Weights of a small transformer language model: an embedding shortcut, a variant of Adam for these matrices.
Each number is 128 + 24 x the weight over its row's rms, rounded and kept within 0 to 255. Layers, rows and columns count from 0. Numbers have three digits each. The size before them is the row's rms in percent of the matrix's.

# layer 4 MLP up, 256x64, rms 0.233, rows 52-147, columns 32-63
091:132142124141126087091129122145173117125095117110115125116141123163141180143097140141141121177082
098:154134139119137144122075089118154097097165078112131140150144105133112167150128144143134118150165
087:127130115081127104123111134169119141136136110087146124143162118115106129146099161133135127127131
106:161140163105104096124136157159150185127135160093137159122155152154088149126118156096093114171114
093:096100160138158136138098131106130166143127132124139180147122140119112112113104132135108091131168
102:118137147142124119154132149102138082161140114123119134114132179115070178104103153159110125107061
085:169153147128165120149152134149154150121151105110091151124082119102084140114124098124166133105148
102:106120089122147100135119071130133123131136080121143133201134146125146112089141129151114142169097
106:171106152133102126099105150165132141101138130113125117135129133182095153143105113123124090102091
096:122099139113142130145112148151166158116135145149172124169105112127103161145129124104168105125125
093:086130147097154125091108158118122145121141099095116129117134145114136127094151131147153105110118
119:105138120089178156134151078160105138142105110112166142136143105162141120101092176095120088147127
100:136158162104137100127140095102100111115116063121145094140143135101125119115140151109121112123125
100:110152171111128148070122141169080094138104117159101140112142111134120126078101117127160115125133
105:125110131110161145136111141142155158141163108130174112125144130091131186073129139119147114111138
111:074184164128166120147127097149097121130111122102136178113141146100157116148123128087141113139138
092:170102130152193128116122112192107139116140108107144120106154156078126101134106141150114092139104
096:159183094137154117095152154138133164120118132156155106121112138141114186148100134093173123134118
098:173127130155145143156100112119137130111160135150135131153133134145070169122073158092139155167151
104:121119167125177107145167149167125142132125106129133120152126121119117106087143109161131090163141
085:161171103167103109129164163133161116125114082119180155134110175123161126170116150142111095125089
092:134092113133111145131087106137125143077146110133144134148130160155100129114148130095141141145135
110:174147111132161103115119120175129072062096129140124171137121126122116126125095128103098129134095
094:124143176112119105126134114129150088094140112100114090131094165146165138134087159133090135131147
098:144175127149104082152125105146099138138168122105139199140115140126078157135090148100159106125111
090:196117184148123125168089121124129112092155142123168138140096143163142132130149119130140082119135
099:149124138102118072102103131125125152125160117112146099188138135157117142157122118124143121125129
085:137115142103184123171123157119103155125177119134149142136138103114142127150135117144160068118123
088:105130183145119113100139152120102145132136118129102134141106128123124098114109172132147138134113
090:105169125136161157140120173096127112123128119112166166123133128124088114137156103123177117147128
102:139152141108169160147149124108108145144121101070139143121063150121122138069135114107134091144135
107:089092167167143137156092155121120132152154103113156102115143132114122141133135121134116092132143
092:114122153096113144086123129126129112118147127102101147105128145088105091154084191147151108128134
105:133145115152147104096134116174137148100113132076171148129104157165110157141139115131170096084143
095:146108117143150146129108113178127090043120123133129141159128167093095147119124144079167139123129
104:104115138141136125163129132131114122132174085136122123114085119135089146134065142126131124108171
107:108180177107097063149139101160093087152158112148155136116148131133094152130096136124169115127129
104:110105118108142086133101088152128114095131115100148096174147135167118130132158129140160115180142
094:131116125156127136074091130185141091153106102139138122133122137152089136104111131114137145112120
101:143171123144149139088062090133144118098151113088103136146156120113093157131115136133168129169138
097:158110096160137107137125121138136097082146105138103137128138179155113168125112135104149158103088
107:152141130137139115144128137117122135134120099125154130216093141124126190116108131082137128151139
097:167131154127154111139160121137151090136123124148192134156095169147149126124122115130127104125100
102:106164148145176128108135121106134141125116079106122165168111152151104139114148148099104076143124
100:132112121123136138152113096110127100091094075146134113109092126159141172107087119094140112139131
102:116114125152161105111125085147166090117113153147098168112134190111112118117092119126110115150130
105:127168135135124138128088083111121073103183119098129132132134153110128134128098145162137123102130
103:152087128175132121134134145119091080067089127113126117138132141135106130148101163075157137135119
108:145118140131129067101119122108145139088161145095094122151088136115144110131074138096137139115127
105:153134147143149172157131143197160121153129096134130134091123117168082170149104108120143105149124
100:105114169125136139059090121142162103112126119084126122115127140108115128125093177140137122128142
108:130121131102122114125131139118101115112139102107116151130120129171114123155093147145159125163138
096:190089199119133135093158141163143129108167133105107141125139134124112133116111155121135123115115
095:149132110154135071066129136180133131128144116165132142127112122157107159092121124121102132123149
085:143126098133132097143115110138181105137145132152195113119133183135149194132161098118141130120113
109:107152121152117123136099106169144147121114141129146116131109154125134103079129136132111094131112
101:135167081098118097127144097157123084113169114126128168167133136115114112131080176126115149104109
100:147118193092125117133131105120138128149131106130101146135143106159125169093132107117173095121129
099:153188122113114173091139119129109116111158132135109139126148140157168139065121145122114095146116
094:111121158176151112111106112136145149132161119118133145105055116116144112101125118096132074134137
103:094115131172173124132074117147147120118134119124158121112094105092156124132116122120105119136085
104:134129178144120136114111095147118107122130125136165196143132092131104128096122108134180114143128
100:155117128139133129092150136168123138121111110123146147117151127160109156126116112116110109155123
094:144131138115130095153097095183123128119106120127093089181153125108085116087118169134108139105113
116:146131143149125120139127162167182117101126111105120126170155103116149146097064167088126133160137
098:168119119099154143103142130147107131070155061079123140129106100146081151129112130090128106142118
087:142121139185153115148136095133097134061136107140131163125099117178129148128105132139139119132085
111:166106137139150145135125150114107117118127114168109120161121140121123144130100159121116116140112
103:145125122113130135099144174121162130104167098103131161138102117183129171124117139092104116122086
112:105135143149149113146086136140123103130146113141114137182126137135134154122115116135144113144130
122:146122132160143146147087092108132084131139119133147114140166117116147150106100155088131128102072
111:149129135127167118147090102141149118136186150126138159187123162131131144085109122086117127141144
100:155077083123160107150163161131144103136178122102132141159182160173111148115133161142134123140120
093:137123131122156120133089136149127137119178123129179139160140156088136164097124117145149102169146
095:111126100127159115080108136166147119140154120114131127099085126132098116111101160080165128083143
109:130121148109110145114147145133152087092171092099125161135137120124095196106111139139113100155110
094:148168131148122136167111116120079125141134072134094117130111117148138185133106112107161118119153
102:171095155135141157138117112172111111151152083153175134116128112117110118125147128084159069123156
097:114120100087174117119100147117148133157100120125177120100128150163139107121107175104123088135089
109:109137128109146163107115123128144126173098083142160115144129148190168118116099131080133107163139
105:112133129121135094115121120172103118129143093095126089112063154125167118086133127129087122130119
091:128095145163168112130110100098126131101118115164132174159131111109135136152118123146110127149171
103:114119133125141086179090113106104097151181129126138140174110164116078131121117120126114122150167
096:113152153115122074090126122152144124138162111134112091121125145127113111101141143103160091144124
090:139144139112116134128123096127101135127136148093154109129110189102148158081123124130122143161169
096:113132146140117110141124132175099164132162138108143156122174178134112153088135114145131083142106
099:138110171148107107120120135139105130126122129078127143137132128148121098113097173120145138100121
088:139099127134124075083118109154165088135130141100155167130100128095114093117117141130180148112128
099:155135123115134114141091097128112124121132130113119100099150153102126114142066157103141124099124
097:127168126152092150149113069140121078145135117143159126104155159120119124085104146091094139129059
106:102163126101123118109117123177097131118183130119165107156130116142118128096097112127126128147106
104:133169115150169110103137159169160106137205100127108166141099173126143154109123152132134140118133
096:181123115139134158137113160137157090128123104131130159183150134126141145133125141099170133141108
099:157130132151110109110133098135105141107150136125115161128148150156095178137122189072169143114134
100:105101143120115141116110119133139137149127119120105170146107120118098105123095143075106140124138
106:157127117129125162105120081120103079110171124134114136118127179123126137110120165095136124112093
# layer 4 MLP down (transposed), 256x64, rms 0.223, rows 52-147, columns 32-63
091:140073156131127129138121175130095154139121144136073113124119073150153125108148112110110127158182
104:121112142142132172111149114144169118125084145121100147146155110101114117131098073136090118075087
091:108137113115124141147163109156088170132069113130123139102164109165142105088136109122101154111116
112:130153119112117127169064134095155145119080120199120146062111132091124163104106109133121157144138
090:161100142139154128105131120164150129150100085128133103102121161118139141139203135120119128134098
102:096113105145157135082124112119131166137179154142101178098129131107141136102131138180145149116154
094:147149122150156145135115123139129125117131106144074108123102124110123151112114127103156145107100
104:182147139162088151160144122121118117094131129118125146177171123136112136139125103154133112110134
115:115131130168161110198129133131100108115136125127133096152084143095148110060126135093132150169116
100:095091123170091154152179154084127135118131128136120133128094088125137138124172143110134149162131
092:100157093129110145121124144134115184100126124144119085123096141095119102113111151136152123095186
116:121106146127091144130133104150125134164125106127126098162139127104110152146135127128118144118084
104:120150127131142168136118163084133134112149136155073166106169172113152106171135115098145115186125
100:124098139129148126140138185140121110146178139149142103130099129098130116197105151130128156164112
101:124156116156147108149106148099128162111128107134126101180109081114145134120142124141098107075158
114:120119148151164130115144169129146100088085113091154145154144106104118152161136125122149125123082
096:141095108137113126132162143157126128157069122141130064121154124091121118130145058156106142111088
092:094130128180114123153083129124142188133101140176123120102185143129127123109136136104152122158100
096:076141163116128106119094145110156161141080132096156137116153135106179121110135117138102168171106
103:123144121155096142146151136148115086110107118175134106139154120171157154079083152127134121129149
092:118166165149147092151092126116091126117094134123133081101131144087110130157145132111163137120170
094:082113099163132150141101121140145168130113125151160147124145108147135108182108113153081164138131
114:139112127104124083140167084129092112144156129169136092111167142168120139121141136128148102136126
097:170096145177110104114151190121141070139135113131143129115102132137141146096131087094127137150122
093:083133127134084101146122113157115140156114143141166131125131161095133139166136127156121110134110
095:138084111116144170112129126125128153133108169093142161074136076168126130117150132142140142158109
097:102157131118133079103118110115139123129139207113099125155123122113119162111080138160169101069078
090:167078103141102149146122108135149131160144127117146167079103127152139086126159088119089122103101
092:131123160124126131162131162087109153146087142146140186093129087151112145167145097137104129122144
090:079125123116132139159117155126107131142140167133142132117128117161105132118151135101149126118132
107:162139125113111138126103066100097109109118138122090055119144128105094143138143131107118166150084
102:099133137097143136141101091153096133118144148127162148089117133159145157139117120120153137120169
094:136113138153137171136140136154166103113138114130130144117118120107112133147102150181128146129147
108:143139097144157100100143131147153189110115109153114121116131097152101070089167118110088120113133
092:124113142135118171123094170077160110124117105090148115165127129108111130133135135166137168153132
107:122059125121145161126135127100117146107146115157130155128132133113120175147145159108180129153156
114:098139151128099142133127087121175115104109140132160179139134136137135128161154075146118104142145
106:118142134150091127122137167118131146061175117146145143146124119126157118169120120109137151163124
094:145073160147157158070152182145142112103161085131118116135152140138114118123100089093153105133132
102:125134129133143125148095109158134182135091171153113164137124098132124107115145106153092157124117
099:100130152104147138122090139117194151157138121149126119131157096078163116135150094134143184106126
105:129106095115133114131153125124130148131109151114095107124169093132120113126139130122150142119134
096:124157137156094151118139132123136132151098133141088157105128076143096086128156179122138117131115
101:117125089087116140104136132105104149158131119089115097107149143132079119135137115155138125138106
098:105119121130110116071130170142128101108129155138146107146138150154150137139130111060125115160075
110:108121165149093071148115138109138091150157157117097149114156131118153127074140117167091143144119
106:116099187162155144156155135144121119185139102138099126085147124135139129115089149145110113143143
104:115103145113095140117141067093125170130097146134146171130079102152146100102158095130113136136120
104:151111154156152118145079178166122149153161148085152149151133105168148141116142139133107172127112
105:151113104113129055114107110163103112154148141109117096139121166119115099157161103127145112132116
104:160143091118156177127097155140126111131161105116165143146136121110152150158145127161126121184149
105:141091193077116151098143155128128136120125138110136147119108093184169116159133110129121174090124
097:137140147142158167161102125096141150129141094111155119123119094146116131111097139140132096134139
096:112141138121084139092122121090074138099127168159127172098106116147136117126108102117157182103141
084:125097129103139164071151127122129149138138121111082141138137121112116068106089135120151130138115
101:106149098157140160118141094125141183162082162097123117127139154160077102134116111154110118137099
112:089120127122182138199137096115135146166154118161085104125127103117137089097138112116131135107105
097:163140099172088158154076127086114169154134138123117151120158115161118153092125098110103126112100
103:090140103069097115102150132150145093154133139115138121083174140150077135137157130163144107118149
092:089117093104148116136125126157151146117109130128122178134135100134116071154119151129167124122111
104:145105142134101108162164119151126122190120098130138097100111110134199109114158096177110098124108
099:173140127140126115162125128107150170138088116118104110151077104160102133130156133140143114108143
098:155164130158119159144175141154117114142129093137100151142136097136109149129083080150105133113100
100:157126123154134125208112134117142112146117140134090158158166133148094168102119130150121147109102
111:113163113146134134114149143138176182121104145119133132130136077158170140148063123113114123147119
102:126117089139172138133109110111086148134140157115171127137170107132123157146140167124094165158121
089:133154140128142124075125126149139097126097169080101150156146141128136141118125136133151133100106
113:153106143137123131097135142103127100109089132098092135151121110090127143127176127110162173114109
106:103116135154168096105110136082121128096128126153147083149116109108096158162075097112108140177117
094:113135152078091123122105137104103120124108161100111152138122133138138135118128144158139123097099
114:085109099163128124152144175141130147093095117108165103102116138098151151106097135108106143115124
092:142118118132097136127138115088170128165140204118116139119160070147102139107171134099106135133147
103:128124174147116140137115128140143106131149128151118133089166141151149120129114133144120124088120
089:103107098167112160143117129117120151121164112119117104169147107102127130123149113151112115129165
096:153124109134090140127106154106137148123092132093125162084176116133122140137123109126094126097176
112:126134159096096141131133135170161124170122143119169145119115088113142117119119086187110149135138
096:127185157119099110116087071134127090115127102106120143125150097122120163149107116146137115155124
103:140123105154094108158117108150113110151135150117136114075104129112137090127169105107074146151129
101:111130137137107142174139130158146151154143112114128112130086116182096122137115142076087135104121
109:138108091139158101110122124112133138186145136138101085095121098136127130167107114089080128148103
101:108126135181174104086127161080136109125123111103101116152134113116117131095134121176136141128099
091:134145115124112141121165120147117135134101110147124096107079153120126117123145098106116152113128
102:124176132118166082158112077133138124127115164121129117120108096115120138099091112121150161151157
097:107124119155181096119088105104149150136138157126138160124141160157166142129107141131134086110094
087:187141146143116140119141152117126127134144117072095122184103150150135142080120162109118160099124
096:146121096124092146139114137107113148124128145132101141141174107139108144150166101149094124087124
097:149118122122138095175173114121105131144167189156182151156099098160153104109129105125079131077084
085:113139136122134139139143132117142136143186146097160136106151077116160139160124137163146148140129
097:167123088160118131160147104091086136164131169122117146100164105146155154176144109150148160114089
099:130136138146145128163105115090106079150125104127123131136165148091114167145103116133115102153148
110:123093137119103155148141126167113156167135136119134141113085135125109108125105093143100115139148
106:105135094158092150100140124147149135111094143180176092150126104144133125173138139153106175155110
094:087132110095158107143167142079128150138167099100135103106146141147115099136124153146170106134118
094:107111117150092126123071132111129172131108149146115150158187144120123152108129108150133154098137
101:118153136138097135142161122111158137138122115146069129143126146150129126111160104147071107084120
098:123126168131125118124176104118118116133099136164145128115121124144101125148172131109084123168105